python train.py --num_hidden_layers=10 --hidden_size=448 --num_attention_heads=7 --num_key_value_heads=7 --head_dim=64 --intermediate_size=1792 --vocab_size=8192 --hidden_act="polyrelu" --norm="rmsnorm" --norm_place="pre" --norm_eps=1e-05 --positions="rope" --rope_theta=1020.0 --rope_fraction=0.5 --qk_norm=true --attn_scale=0.125 --bias="none" --tie_word_embeddings="early" --parallel_block=false --extras=["some layers without attention", "local attention windows", "shifted keys", "gated attention", "hashed n-gram embeddings", "weighted sums over earlier layers", "capped logits"] --init="uniform" --init_std_qkv=0.0353 --init_std_o=0.0 --init_std_up=0.0353 --init_std_down=0.0 --optimizer="muon" --learning_rate=0.00772 --beta1=0.93 --weight_decay=0.01 --lr_head=0.00775 --warmup_steps=23 --schedule="wsd" --decay_fraction=0.913 --decay_shape="linear" --final_lr_fraction=0.05 --batch_tokens=65536 --max_seq_len=384 --doc_mask=true --train_tokens=645600000 --max_steps=9852 --dataset="wikipedia_en"
Each number is 500 + 25 x the weight over its row's rms, rounded and kept within 0 to 999. Layers, rows and columns count from 0. Numbers have three digits each. The size before them is the row's rms in percent of the matrix's.

# layer 3 attention key, 448x448, rms 0.0942, rows 62-119, columns 56-111
101:545476539501493457543500518547505506500503492467473501491477487500504489507525494515447487503497528510507481458513501507512486500504539521486454507515533475464510465487
104:493504508504486525472568523495517487515484465468491490490503528531497464478470458521507483490488538521503464531493534497492504501482506504470527510505490522500506516521
065:487518496484448501445499438552482489495519476544524497464464521482533482458475440479467491516513513461515498534504463476536476489496526503545463507512500457455512463477
073:500484473501504494491480436524529502497482517550500490499421491494503468547459541518542496525497507485506521491517501504506496506442510496492546520515497497470466505474
073:450492501550496463466503495494484500496506521506490515508528481494511514505545506506530471484505478523479481548449553532544460478482500479529492516517470531490454491506
080:511520480508466485503494469529469468492504527508442496520496543481498498528509523511532510492505518472506519523530534543525516533458512465539482491482506500456511488517
086:485491505545528485489473478498554558456486484514493512545472543508534551538510515521511493520511528553453494490475489480512510473470449507529519531508468534511491512520
083:482499502485520501496495530545485557505526495546542467473533500507471486484493480502496471464489532503556487487486544523544492494500501495461508510513507468475484491490
110:502561517491488515469526517479504434501502495525463482467523515544491491485467469495522515536526496493512457488504508527504518507501483482526488510498535480502497542484
090:515494485514476512500508502496525505464537551545459550503465481488495508481530460488461515494452495442507541487508504483450491455555540484487468475492482489510534507467
131:527534454518498522464482476493483414480492506490445512469499488477526498502548469489507473561496497491482485488490512531515500487532449491506463487477525497553473547504
091:448497464547465465523506461475573468450522524525502515503495501498484510513466534561512520469527522495522488500494522536512492482555506502544473497482483503526485495511
122:520482553493490489493505527516525512476496510466542507506493516505493528476497515480484506451511481500498533532510492450521490513466526463501494490489437530473513483495
093:475524530493507539510491528483491519506462506520448523504482477452517492493474503501476494490438492472488478502507470518474469505456533500537482528506506521481507520497
106:502518513515505497448489479438576499509501503479484509502515452556546502551516453477514496496535492501513492478496452530473483471553511538528499502481517540515508522486
148:461505481486489497483467514528491468500509501514519522509494536494496510517499509485480518539521481494496543546531512472475519519452547504507549491473477504490484444487
097:450502491489504485532494486501550518521471511543524479492484530537479487550525528507470468476470429533548492493520515489452502479532489481489529508487504456500508486490
101:517498493514484507493485486469498460525482507488499514500459491536504513506470443511522540535500454497483526501495485504509516531504497496527485479478492539498466529562
071:467511510486473514498505578467496472513534479497485506504496508506522486460552505499505496499462512537484518513552476500488470499504481506448525482486472476471470497492
081:496487468519481477497465484509499469496502470511536511491536505478486504484486548491467539522513523508513471533504497509486491535517507495489459510505451486505498503495
065:421484522523508528511478478465515538503520473539519518489537462558516505545511442489475496493474499489499484504487551476521489478541507553491488487513547473493460544496
072:465471544445533492510510480505431475500491504457524501486508448535493532489529516484508514487554509509486520533486509514513534459479532474517471504476493493523478488528
074:468484481511492464488450475520481475479489518494464504505519522503489515547474466518502499519510488493492521505496506514532482489493523514533472510468534484557490520505
090:523538505475465486493522518510491489535514515477482490490482525472434508500528478500472495472499524469519469483544465516504489534487481474524474485522495494459503490477
086:511520498512477555494501509456485484544554476478558478500458544497520473465504517490507479480482503444512514514504441425488494519478565508493529498500502500489482472481
095:500542470536468513509511525503505476453479480506436497480501437512475494476509471499539520492478474482510497510526476421518505471493505506528502504540459465498457507476
097:502461507462506498483536494478517531517516481503539502472492501467539496476483536523505491454490505516510503504499491493466509481498536489449529494550464490460527452519
077:521503478479468499522513454504476548459485482464530502484493472474527508511547457488488509502467498532481497481468491510515489519489497510532453524479482490516493477483
114:471455488481506476506524525517496529534522491510526442503494515467502489495476514496480542451501526511513524497496496473496508486481531539463531527522499485490511497482
106:467504503481467465504532520537464573510507506501493529493521518466459524483470534464487521499486515453489499490490520516499481494454543504493483533494554443480531472498
116:494532456493491508505516505498521454483474506530483548474532477493538487508553522511496446529480495481474515518490484549482502479526460459531505489515535535504470514492
110:468491558490501480473468495488501496468497485491527482469487519512518565513485548508497563482482515493510509509485530512516493475473528493515523496564519491438521511495
123:462532498493489455520521473540519496460517531498497492531518514523534521524478460535508537473512519520505477536470535420488485511515511510498475523519493522511532456531
096:514494507549498489507498489493525489458497462525520499480489499453491500492470532514478517459486532529432474537480569504480511502521521480550516465449520543468470482538
127:487547511514539511478463466483516455519559522502491535522491511532504505471517503535503489530500499527459515534523494500483513505514497469497520478509535495513495519474
106:532489467518479514484551501513490575516511507450489489471520506509519476509424493510498512491530496491479506501499495485539511513491502501512526488497500490524523482512
102:518494494523515531482484518482517487523496492471507533489501480513524503509487493472507510489517484503521509501463508519487491498510487526453507488517511468530482437487
099:488505517492495473449535475516528440515529506518426540446560548518482473507514477513480472524521474501494494521478509482475489485542493485494518492521491516518523510498
091:491500487500488496553509511508473510557515458505563454499525527496476514515508503466511507481512521497492552536480520532512449487444505514522483552453498490471519462507
097:494517487540501508499504455490540491500495530473509508466521474494453507538595518510473476463526488533498529520517482540555528539485520458530549500456534526482482503518
105:509497477505501522514499530521475482530563490462500453461479473473486520513504502485503519504543511466524523482496543458500504510529507506514459493488459520520521501459
092:491530486538510508533533509526509524510475495574544437519508534497494499507489535494531501516481508516533491510515512467493466485538540521553555489509514517518493443499
100:434530470481485492468488505482500526469513531491523529510470527539486513518511492546469487480510517533513462509506525457544523503517449533490492505519471543500498479513
110:520503497509495507489518515490488486511480495455484510475514512522500492497472480478500532516522465456498494537523523521463467496490523517510462498451499500440516533530
090:516535486501516496504477444520513503510522465480489512509540467473517501532477487539495478538528451523454500521453517549461518510491522494460517516510538495532486464500
102:456515500531473500525483511543450492506518503508456439506478493468486494486517498457488522484500539519491521490510511478519479500533516514496486499462509545471548496552
104:484519518500507495518488504507506510471490466520478463506537480464473493537457516501481472491490540473506501519499484469510477484465456499476485519494493520516519481539
095:451473460520516513494521519494471523523477546449485471494493541507506475477453491464445518517546534478504454498456488487522526511467497491484486530502486516485518495502
099:484479503485510524544517465538485477486506521571485537483492518536474460499489561526513491504487485492517472479520485468538490472475479519452496493507497515505522484556
111:546540496471509524515532522486464527509547495520518488503479484488457488460503486517496469537514516508482524502496513534466500525511477469502511458479545426510493538485
112:467524507508475484481517506482493558501473500498524499472469502506469515505526520521501549481506486491464484500505479502469528522472516501531508515559467492499506489488
101:523537524503495531471514492522519475493479493509497449499480507496499473478498468506501500536515481523469516538528516541530498512533490479508497516442471486499523519473
096:479517456543530517532519476545474483494520452511498475485496481474529478500494513503474492518497477500476519473509489473500510485487498448547488536537509513494485510461
107:530515499494489495504443490492546461515495522518528530506471455531473467499478501546535499490534458525482511502506483553495484532520495504489502552498499486533501536509
105:444553507497491469521470485501518484518454526515507511526522540493491491509493498533525479455511484511482473448517496522529536501494503560508503458511524533472491534496
092:454486489468506495471423473505503541488508474516503504513490464490472514509520543460478500478496475488514477500521490503492483516494533504513560506535521495454489554497
106:474472518499537539496500473529490510523495513545483472467531482506483502493499474510537517517498518478500485499493495460545490495495500523480514508491495500515485492514
116:502512498510521576481488485477526439495508481485495509489493500488488519480498497482470511520502478495474534488469467521490469473463517476495489513498510537516461479441
# layer 3 attention query, 448x448, rms 0.094, rows 63-120, columns 56-111
119:534508554510483493498464480434478479495475496478547520540541456496511534529484496500521441484502493509514487456473505485510495513519495508499559460481505498505481523477
066:525540478525492476574537521543541511523516492490505487465504497510527516529499528493511527491510503496475464497483522510503531483498492519516547490498499508493509495492
073:519536478524462487518505530493483535484524494476478497488534488507555480443505506445488462490532518514488515469492484516509547493525498500489510543470528511487481538494
085:514491513480502506444465529520498492466466518504487489500465503451517495505485493510496483545525490497534499484490481503493517540513473460536504508500499459492528520492
074:426490496472481495487471504526512517488508476510494521483493488536484486534531496505482494511504525498510504513551478532459478486517506501548473482475496466556484525460
087:458507509513495487525496488455523547480466467515517529527529447508512511511476479531513541473508529474506476465519512492465563500532495500466499497486508490507513518529
087:502496519482468533517493489517509467522515495486468499549493501528482484473486539503524486458511495510527500477502488508497495522476521521491501509502501514523491527508
102:516483458542490533442522465493559464482488480509498510490510492521499480483541489512547509538502481473530539504478508533496508472499496439466461500497510537465481520541
104:534481479503547518530492517524438476494477474504465497512521502483500518515490479477495474497486428538490444485505499518486477449496496458504511497525475515489510530530
088:488490495519531534497447516448536505474490458490488505498498504510509514502525497501521530514531516490466503509468500505501497490550501463510493459480521514513507527516
094:497454507462461510520533474536500506517535495512481510539532529470470484500519534494490501509440510491479479473537481496535507494473491513473516536496515533498547437527
095:525518506518488510487444493511499512511485498485506549507521507511490508493508484521464435530519488492479520507478512526490511515506474482498472523490508506509510539497
103:506501531480532485508512483532521501529519485519525476514532557499505487495497521529499502504511566509513530464500525507505496461475539525500511477555544486489535458527
110:536513487482487530519497506485464541501497515546481479514523530469465485470518485468495501507445533507533506527565477490545516508434468505484505456531508495546516507522
147:492462475458484526496528499467498478486484493463502458477508452515510500498492495521477450521451538512523498494490497523496466490504475492476525531452527480496507535513
091:497457526491457498511491510470547521472519523496486493486529529535522469474506561525414529515527541432538506482479520494497491528500497521503464521467535533513498480510
113:474457530521456464486497511502506528485435496533519483503514496472501498512507502516473526507490538455504506501493491479472520495504523484496498497529506506470499486498
074:483523489482512505519466503512507506509480492475468532503472519505511536497461490501496478457529511465498495464486566495477485511534491455499539481446476517504493477509
081:493516524509470498489520525484519502515548554494478488472515495527505509502496497481519507503494487503533501509518508454536507507532471503503517455510526499564517512492
066:450506498490514509534519510552524523528507477472481515506532529489540486496503503533535464507491507530543511537513475483495558516468496501499496534480427554549506512496
091:483530471458494495458463573520482497556510553495503478503459550519476471531508502470530493494517494509476524501512443505512450514514463544519503485490483516493537520486
081:475514479478499497469471495506508414496471519486494526504517527532505521525521494516461501507511474483493523516491522561505494540537464478558472502487494513556488541539
087:492513506530507483509498475488482523483494503520518499524468471524508518515539489479532504462492513486491493530544486447522492512461500501503526480505530508493480498444
098:541514524483446472508489519543459447524516480509523538532464497491446504463489530503489409525484486526515521498504490547500517482474471491540487484495490501528480504450
103:504484531471485509497535514523511471493468486519481549499525531465514503495501515457447505526488478464512494502539515499519490487497513518479511518511472497464487455479
107:457522509438491479498480491523505475511504519495513507488512525494482488512494514484491486525475460497500491519505502562475509506502524527557525511491490533497486453465
095:478537504507567504497509498532533461508481513452503499457513481525540466494475409491486484531562533535479519519464519479512504517525491500484488516475483514501492520557
112:518521501450515509518490485504486464479519485508527454469471509452498505494531530494483521483475489515511500523455498475480487512500499420516501488504501493458464470488
103:520467500477519524478545518499502545515459507513539478530492463493521506488448523519546517497517510470505501468478485499465494486500482550529532509522524491466510510515
105:495500465511504495471490473512488458517504528534490516518459538502517483511517459474539532551521519511484512480494514497486511483492513505486488481464494508502516500538
116:475498471486490507501538508518486526509517497486434501507463557461495486502514477459491526440461463500533521460505501466570516528534488474518491465500482519486522545549
119:481518510538521468508507512547489511481529501500516505504525514508481520521469491490478504496526534425490480483484503468495528497506518477532499495517504512488527438508
105:460512474481520547484506491480488470522519485549506519511462498517479546515484492505524523515511497496560493519462521498496518518498506516470545479537511486498484489478
115:423531507533490477476455478532531515511477489504463487501483493528489481478434534543487520525524501482465497515462459511494485516477493502512527553445516489475511498511
106:537519529443517510520487446479477473504484511513499528517505507523474514488492516475509468455488475522517491493490474499458480517442509506483490531507508528508515494547
108:554485465475476516492526495479470488501511525513459482469496487489522508496496510480445463493479469492477506509537472471498478501494490451513474464495471493483439491457
102:527552532519481487517532502539518506489532519472519500526497469499446508481534501485469506462500509488521495528539483479524531546497488481476471502472495485502457505484
095:521529499523511426484495462520498505477491512533469519506471544560489516482486498514506539515553529531489493517448512517531474501506482500460506448504506521492434466510
107:524499539500505470465473543547525512541515477490529487523475522553531498491481497486525505494502500498519489519467500553509513470510519503464517509557487483469464469472
108:516475537500495524454493483506541476493494530503501481496475539503495506458480490505515494516503482526449485514495448517517459491467471498463501495502504494487522478474
109:517505530511453526480484513482465504494496491498475542501534495500520552488501466488484491504502493502517463546534499458507449503519480522471481477491497466479502524490
098:488510497503531509498524474491483506511497500503480528489506527508496520527469515489517529506464527509487501513527509547488461498509525483515527493455523471506514503523
118:503508528528502520478487520460475522462509504489473505487560524500491509516502481458474485516512524471493504504491483493494462471512442536481495496468477532477528467546
100:429491470489441508516494536509560489480504498482470487504459544467543505510489522491513511491475517520510499505526481502474463490474508507560503489478487472454518475466
104:500482461499525492502508470496512532530487502497523517481537512512561484502516489544535516474493474523561492534496478424473481467497483490500492517486464509521474534477
106:483495471508473523491450483481522522549483530501515549520490470499474497500522501472519517481505444541475492452502502538439473495481483470500530526465512507486494487481
105:459462489508529472502448531480495520470501498483489514518497486475474517500488505517481516513493527471471461469508513494500510536521498501475485480495508507504487474440
098:480549498498496466528495448498505467513493498499489471491513496546496555495474480516509565526524499480528523471455475476465547521490494522465529519508496491449508496526
100:501509485509522506477502492453515491521503520494453497465518502551518506558508496528516523497494522515519502515482491516512479514494465503509485490479503503515504538484
109:462484522518513499515487526468487449487502495501483511522513488462531470506484463496502501537503511477498484525492524478494487482509517502479520508496537505490495505499
107:515484524463507503484502519444472489505526505475465535540498498520492478499496476502510507513473451509507539519527470497498494489484518487492490508487495495515542524463
112:475527527472476496504484519489487489495549548506510527522446520509480514515504499494520515505490492493461489504510489493493496526449521555523524515515508446485527462524
119:482544505453513493503496481510486540476492509458503501496562465500510505527506500519452512466499560501510489516486494447487485495524475509519478511499490515504487465572
110:526466549507520488468498505487483506521509513533540484470490458477482481460516509532488481544502489490535508515494476534525512539508486517481502519491475486507478486469
097:477492510525488516498497473453512509473482482515501516488528488503491497490488511532489499510560485479522478467507481533485516454512488497499489515502507543511513474538
101:452494522516481487506523489456484487535490440527474505521492488530529530503470509502522490471480471491493528485483523484446478490526532575505514484473508474469500491500
107:500504482479483468487463494504500532497492514486497495475490486484542483484567492447503450471510474489512514449528487492497518506496551537498529468496514469469513481458
111:538529511511492483471475534490498462499521484516498535481554519480514507513527503429486486519515502444469473516448539476495478485468497501502521484482493496497517480490
# layer 3 attention value, 448x448, rms 0.0943, rows 0-63, columns 56-111
107:457514513505472505502530517469532513528524501513505490507521527496545498498499512513520535514490466522500500530501491490521522509511514541498483465545507485520492534521
109:490503512522519517489493531524505550529502488446469495546474534500514493473534520490513555429556543541477461474490506515517504505495495542482466471491467526468488547483
110:492498497483469518472490514521492534483521519502476511518475508505508493513488497488449506499470469497512514520476469501505507492508497509507527492537508525480522487501
109:505474523496492552510502534504480480523537529558490487475538522466528504478523503465500459482459490498545464476493503535493503509528464513470478475546453500500483508536
102:518468517488504489517519483510544484486534502507493515520501542513458484497519480483515492447512503527527507462511529518511473461509555486533547498485498471475529494503
106:524480477495475465570474524467479507449494471513497515507461448519531448502489495533544462502464490505509538497491458496495474494466463509513434521536506505466482495486
108:499482484504466492464525479496495491507510473491529512485512513504488503495471513560430493530487508502515483481496521491499508513473517498504511468484495480502494491513
106:496504520547474519482489446522509545512502508522478505488474534510511474517495520466492476467541477447483536497535496508478507502504501510513488497460524515511506520508
107:555530459512543473489533509511488527541483513444520552490485494480483503510501498507540492483533547483471479492449554522535490482504482491473493499485506526469497499499
103:506481496476505510520451513526527506513478497542511473527475487548529500516516484498482498528525492514474507510535490472511521492503577519483506546481457512470551455481
107:496511529487550499504491515548504459529503542486514531514502509485514498508490473494495539497507504540563511513450517494527482518491552520451530491522506486497474474512
113:519495503564491523483451522492472479459465458528516495467487459508504519527461483526488505563531473521473506463432502491472506482461486506505511511523505531492488500491
106:486496560535436468532553506494461486507512474438512484506508519545528468466533504497528520456496512460504496533496525467523510518485490465481519514481512533448511506542
108:525469496546513450456545441550502482530472510497485513506487481502492477493496458476493510539513500522491519492506516472536476525516486469475482511481527460489515502551
105:506521509510435539513471523434474502526517488467513503487500470507513498512465498458529492508483501517468458502528482504515483486482506514462531482477476534490543472504
111:458521460496491515503478485495489504532477487491533490526481526465463485459507532511470535483489467478440505507484461481497514490452507506505512519530483478518529538528
108:511472506509495526556502496540468510540483503518516414520491513486504502492510427520483535488522528526485495475549493477483510465539493473509458511512496513502561504538
110:518526489499540509468513460517471487526511471502500517475515510511500520494499456513535491482493490506471507492497473507482522488538525505550499497492440514473458548484
104:502486472524487446449524529523460521485472501481497517528522485505498515471500498517508518482499523509480503448514513511513531507473522517468487484507472481520551486506
105:491472441503504521507497464540480516499522505496531525511462489534513501528504429518520525488513497460494491514465508456487499480500509506455463502526513487499479502486
112:429507483518460484466465490495507448466485487491545526523475524495493510547510498513519535477524525521489516503490506560517473503502518511523512472451496448465475500545
104:542528500512460533466476505515431508529480517480478507501534508505520493517464477469483506521507478504488507497453454448536459534537475468489505477500469525467515506502
107:455483504556470457531519526508488516471472479525510451531508465501496530501519500497501502479486535509491459460478551500525477450469543496535474513527501564531502485520
104:506488510523457491480525502472506495493516511457496497476479503509487534493509489522504515500474494467479459484491497501512527480497518470508500481481518493465514518518
106:515491490480473513547448479493513507510524496541510495513471516509481457495515522507518465526506501516470516477530524480500497496468518458488476495488489483534501554534
107:499512470490514483519474506465445521525515488531519535515522509492447527513455487502518517523475520498484543525464506509537531502468499514465523533498487458477504533503
109:520499530454482531499467528501510519506567548500500532482481515516559485538523500510513539507513505500541476494492501522490450508523478509504492504489466518486530521521
108:496469481469521496547527543520450511512478477529492497507501471455488523490501537483456494514507536487506472518495514518478567482531465506416521534548511470473482479547
107:508471467466517471484537479513508495486483509511549458508477522519495485537497515525467492540512513484490498486515477495481530531474487484485503488482535520513519491494
104:453546501455515440504485506527515485518474498509496499497481497547475479524464500558509508494474493505516496488462503484521463500470465512490472506489473501472471508491
104:479468461516472427495561517550504506469520525506528581479495538529510476501504492522497507537506498490456494496520484509578502486516491502510490508475474432476532506516
108:492540519508456446495494529512492512551479457484558479515525439523481470505497487508455488517541483487536446528498489524510491497489545471470502507506497544501518481490
107:468457509488488482511522473469453504526520514533519501503540497537511486525475468497494507553531482502500468475499445459469505481527486507477460527544557485528499536511
112:504489491452483485447518472492479483499536499503454511503533500481518515566513506466494516457544518509514489475528493470488532482469544491506537448517533468517505491528
108:493495507453479491486495527492450468482506480519518491499486510495545519495458479503502467502503529518539503476489515489486499509492460475539485492487515482510483535545
104:489476492489478541489508491487526474483508493477477511516494524491496515511496511490513484488507514480528490477571530467488483508510465504523484481450499488480465477523
107:515484522500516452468506529513544487515537505489504492492508474509526481497473473522503485533518481486495485494553491497480477509487433520516537483495498507504527505493
110:508528509459531475486502501488503484521526489516496524482508490512553516536469474497497508506465465473477507490475551514502526503510462516517477502485527514516484525513
104:464519451518508487466488501480469509522444499488510476515472518478524557503469508540496538489455516505496498502480492457520517517495497503466485515478544475459469544475
112:516529517461516475534506505483476496504510550443504467448488491515535490499507487484526545484571504486476533521505491532503497506475477470474522511496494482490527506494
110:469521525511524505508504526506509500515450486479510494506515520517520461481508476472520484510513496461496493532502512517551513470475499507491528466478491502493486472494
106:533476498502447475465490494474519492534502493504561484522489450533476502519565485449471471491488508503502504488511512460494517498534515476487469529474457507484511516503
107:456481533483480501495478504460512577422505530492495488491520488526433467477418501536508456493482491534476471491496452479528487525523473519455470509498494467510505548483
106:509499491508529502513509517520463524507558462482519455514535474485508507511528450491508491503474495476479472496475474462503514508502475494527500517528489490501521495500
106:502511475471472507509489500478545490489521528510546520506509480476475502518508488529483487498521493487518481503511464564511460506514542496514466494515550514450506489465
104:487522495474466460506492523500536505472534480510481529522470457503480504490478431485501525512536486492470541505493524504523533473535523520503545481491479508491518495569
107:500502458540527466524507480474491490485527535502447507508539557442452487521491517484535506482494437514477490510482510498484517496514487517480504469457523461507487477490
112:519511546484523511439497449511518513470515505446474441528522463498515490581462525474481520520484450494523548520535489493533508440494539511483491457527512504474510506459
106:513437473511513520534493483519489575477514485542482511517519504472559466480541534501504525492493457535500489505504470524488504513493503514494496532486519492506512472516
109:491488500495485445495450495468488524502541475512503516480531489529500505513477509509501484466487514562495520531473496492472521496487482508530510482544527512529511518461
106:483520471542519477508516488447489483513485492510525474498506470470525456509461507480524518479486497527520536496511505488464482476503484498502485440481504489472523505550
105:504466490482512481506490486501491474517523438531456486483523478476507502498478485497483498510505472494452542484541513501462524484525536552520437484538521507452473501529
105:520481472523461487488504544495546491507466533502525496492538541547548528499482507483573468526500517500488494448517513494504495495552515506480512534523487489537489526471
108:538525513519479531511485526511457506499505510497481506562467520467475516478510498484483526478490489524531476499484489506525474477491432495486491505517481502507481511471
110:456491472509495537502516515529477489489490519510521515506486491481530518504462508500513533534482476507553492436470560438545479509524498490522472518485543513474488484495
106:507490479505476526506518504474513499534532515472528529502478501446504541523482505520505522480473455507531505542457495529474513482508542493476546506470504499484493472493
103:553531477508505453522481496514519523491463521513492511491509547532515482491473524549485500508486466488504510522478517530491499462490465455537514501506531482471525498511
105:500491485491504466503504538498472505504515504471497535474523484458472481517522478478486464492471460536529478506509530449509486513506529448506457498481515491495487508535
105:484482517481478441523456437478461477536474462532512528473477543490507537483506532491477548470495506455464483494495519517500505512512493504515520482470465450511502488518
106:477534480549513489482497515516501449505542519508477470487469488520481497507510493501500570477462482489546474498541482484512517513486506567507480498490507495490517548495
109:479516465472497447497494487498476484506504560534517475506472491472505484539492496521474498471509490498523489513510493506469496499551472469534489516478485500503477536515
104:476495465502442520513489510457518504494483483490509487518453502490489487510526462486508501517493453509487438515478488506455440511506475537484489488485493479515504504506
112:522492517459506499467470486494458516510511497478568507541503501513489509521511542504531497516496505476503490460493485487479510549459505533501506510528482548523523540466
105:494530487487482492545474496505491475467510512502513527456512500520458538520522487520516494519458505496486502455522499501522485525542507525481512476485514488507469523503
# layer 3 attention output (transposed), 448x448, rms 0.0761, rows 0-63, columns 56-111
105:485462533529499459495472498542504540534466502474511458497480525585522475491468502448538496535507505511506526495491470542472500512494511499508503461426519488493518520465
116:473507472484483496504560490521510496482532492471504455537494500498561476520469535517451456512487528476482527497483488499489515508473519504492490482462515499507477484523
114:486480482516477487521484518494485454490450484479515479506504488524503480495496456554528495581491477532518496467474525477531519495487525493522477506417483460522474498528
115:495538514490498478474510551452534453507481543495494491489481469492507488501497501440504527490491488443520492489500477544492477505472467439479462469508525494497506474484
102:517498502509544529527518494509513485472523444515523481510499469487471472516519488506510519460432516476494475459502503466511516482547544512447520477500536466445504550505
112:508518443472463483468481495570495536495495492494485505505510524489456510509495527510507475458493464489494498505501493501497505501546467491527474552446484532506506511521
115:524528458490492502506460533486503502459470467515497497494528511485548507524522510503493527501468500536482506469449519519515483514494474534493535516492496563501474528544
106:487510556483488454498465511469531475498510505509510545522489479507503523489426487531518504472528503547468531458494519530461466490482543479461526477516512514504546491506
112:479508480505530472452509490469492484525526487522528533499530486498504504515518492479517504471482533459497501506518478480498500490496499515529467484534506515521512492485
105:510478534514468462484508528447519466535515485488500534505511505505555526519487493506497457471487490494471488505525479500539516511511519480484486489472529488499505520483
104:459484536491520540474486543488462501472521507486415503476515540482489482511480494490479471501489466468442518479534510517485479475502508518512478487548517460474473485475
113:543526458533525503488548501527496482510496511507480509510521459538513515505517547537509479516516524503508476480496445525486492537498509469491499535495523484484514477508
111:491505524513491485523516500540479501519458470479534521485472511496548454474584464542509538522484494487478508471516473496497502508481514454487512472512440461445517470453
112:499511519514505524490476498483485554499494502517522485451490465502485525504511508527550485495525495489513480467542464550477488473505454486469508534492454495469482536514
109:500519473561552487523508508524506482491527498511526495537477536486496470543493517508488481476506497520510447505476480479490512488498492519490550496486507480483475469482
116:514479556547498485559484483512531511484513469513494520466524526497522496441513483514474523498509494469535458510460490449555497493462493482520498529528451509499492488492
113:526468527512520511508493527496499503435542462462506517533504508458516535527494530501540489515539490489514520465497506462497524457515518522534491476517507524528499478465
115:437495493482478482473519485518550484504522488559464544503467513522506505498510510509455479532513498483481527481538468488490495502479534506514457519503504486491524512529
108:490446491512481444518509525532478529488528460489525457522493554537469518475487463474523500495493520497528503519508517466520514491509520495477490514532473470504520502565
106:494523485503498495476488471500524537489434499518497505466505527514513492522497476555488510482482466505512501482525510520457496503488494456530447485504499493481483512509
116:513500498484468442517514516477511515471488510499483520458444450472485506493472509503458485513525503531494434497516490563526504508493495461521495507523480454500491507545
106:487540500516490484483537518496473484544495522495525490482474495486492519488431522449517473537492486463480498484495562484458551515468506515474504537482535507534555506542
108:516514536450504513497522481501498477512545486512486519493540523488497469451509498491473502468509557523516513496488493465470519481550460489504490503479499466436536506509
110:484477530533474496519489485475444513496532487572508475484509491506499535499486542476532523509509537509525536495473470510531483512500473484453482549496548482512511524465
110:534503493541536508496459455512515516444484505472464530513511536515528507505456487498464517479500483511527501507512469472489494500521532505521485541547534538511500543522
111:480477475530551527472491520509493470496482509496528467480515481469515504521478453494453466510519492533499481568552473503488504486479468512519489529552537506514477488458
110:481518512489485450493497493492484442489496539512536503504498457518543516498524478502474514445491471521492494516456500525474523486519492501531531487491483446500513466495
112:475539530514502482506485511509468503484445496514490489468512490504460444509459485520525518507508499530493504486471478466535493490477498491507502524509529542534485516463
109:509480456474499510507484467497492475494490511469480528500539518526490541496523485497477507535480499523497513469478460507518489509526468511515473497530577516529514469522
109:504471491480516540512464459493513526529488532502463494465523521536488485429515469517549513517521493521499524510566498489581515467504456517540480521493521544528510492525
107:516464495470552525519448490483484475476500478559482450524522471496477496492513532525498507529525506531520467502515518529488491496465493550502504474559522487486500488512
113:546525487448508491479505509498482520515490524457515491502493508496457505495456509527475453514509484486468501502504469463509531477487482524484495472493516513451519526495
112:515501528508481495447543477555495497502477461505518485491479502483515503499451523486494537530503499465494539488490487548494502528482508490469515478515504535540508479511
116:531483490468533531510490481471540481482512479457498471451502488496503518494474453576478521516496501473525468486477520501478495507543516468477529512534525526514475538499
112:465528479533532500491472510504487451451478442511535511534492509490455496474532516494511556470446504454527526481511510490455481509507514451489503504518503533529501486454
107:538525481493478472528491479467525514473510524521504505505504495488534470472505540497508496476500474466531494496493503486501552484523517445481454525502516547561504452493
108:504457512528511481501480462503467503481523520495528490533530471491488478529514523464498534461467488515517442483525552528486404551517486469511453495536478533513495525513
112:529458484517526470481475490462498476508477496494530514506498458443480489498499532488489466480497471519536503537520489515486476521478510494481520494503497495534528515535
112:464456495504504553494433462537489543482497496525500498540564519532544542493493509529513481541515544504479479568474449478519515529554504489464508509490509494503505506499
114:516486510512483498495457487506518519494513508499563540529502505451457483496507540480483499500443497464508498465478546483447482493476475454552500518508518475468500536523
113:484481511522485493523464491450522454531539505492494496471499495482503501528534466499478469520464538540486471528490507490445535503488530506508516491522482523534504509507
110:511527503494515507490521522472506472482502530551488515465538555523490515469516513451563516482520461484506515511510496516497551499510511472524525480479491533511504554474
107:497515506518501503521506517450514545523558509520499505495503510473526551478463504475540508489485504548534529482478487459512439450502490558485485520538459470544544469498
107:527536489547536492473518529465470494535472497498506481509499518548521457498487496497521551496547520511464566489501483529502464520489467474497525496509491530457507510470
110:487495524493473462487475529527506530484555480535526566520509518491460507512484506495545483496506487511510495510534492538525526474475511528504505514517520515492522525473
109:499491549518471481511499525529494480499471515484461506484485530475510480500485520531547535524487533506546536520530511501504489512500522476524472512481514526488510514483
112:515463531518506504469526452523504516484483518503506529476483504503508462505486483535496445526464498541515481473551478499480484496520527496513459526490465511527537515511
113:499451492501489495512480520539494485534495541513458517465461523499464506481555495446531469512512467479512516522504499477502541501516481540476520501482496486483481479520
109:513545485491465498487513516533513506521497473532517516511502511503521499510505498491486517505457474464520474507516478511483446515456473446553481461479488475508518517487
109:508505509485519477510493496513504471482466487473494459466505531506467513531507475493461516534534524470498488570515481506501513537464505494491451528478507502488525495512
114:517499504446516536497532518478452530460493523467457493488489484466514506523516543483487518513527510474500487517512484488499492474508491512530463492501536572504439475484
105:528497496466511537535529449496450478535483505438503462515523485525507482510513470530475508453513473539523449464458512481490492490494518480522480489493519494504465499494
109:487492535482474460486499509524520486505547499512485518502495470477522496510491502504520486501519503499459491512468522506484489462514470501504505481516514459536485508473
115:484505533496531518525523484500544494510521498487508498519499516501482489497468521479523517490487496490507496544515511524518510501503514498497494500519506500471489501521
115:494521510500479475510510523510473495483519536488492515456546495536498507497479518513525490492542495437555482486509566494451523513494454484461568469535496519513470525489
107:468438494551518514494520502494558555442473478506499487520498506476513531527558451536478492486468527487461483492511442491514527522475488463504505498517480504467483523491
105:521508493499510498520521520515505492494487527504584498483515523511483503536509478470537498472518500508527453478513512531502516498520492516486510543507500501507505479460
111:511526537476512501509479535482458553517504469497479490460492499493495507532469437491479506513486407486511493492501487464492521509451529479519502463519522555481530486445
106:512492453498513527479479468491530525487550515535507514459485518484463487499504487511491505543511468466513449535520523506502493508514527466498507511476477544498520478514
104:464445492490543490450457471529486435518505553510501524466509526492533513517508497506493462485546520462550471513502500526507509499493525501510454516452444480528473505472
108:505496554506481501490503512534537464511517537506512501507541503509518528497524528491473520516492531487501496484530494486505444523509507496501521497465531535545497497504
108:520485543536495506493462473499514493488475534522492540509510509505489519505459522464504497476467537477509495461496542528456514493502477518469480542507502524542523506541
111:498477510464459495479497487508510540508502514463473509494492518469449537473488496509546459497499472528481518482494496521502491499490482542473470508505534498463495471484
108:530481448533489491525497505548540558479522496504499510506478491475501478521493503499518516480471475484524485533490547514519479496515459498511513511523520516484532513533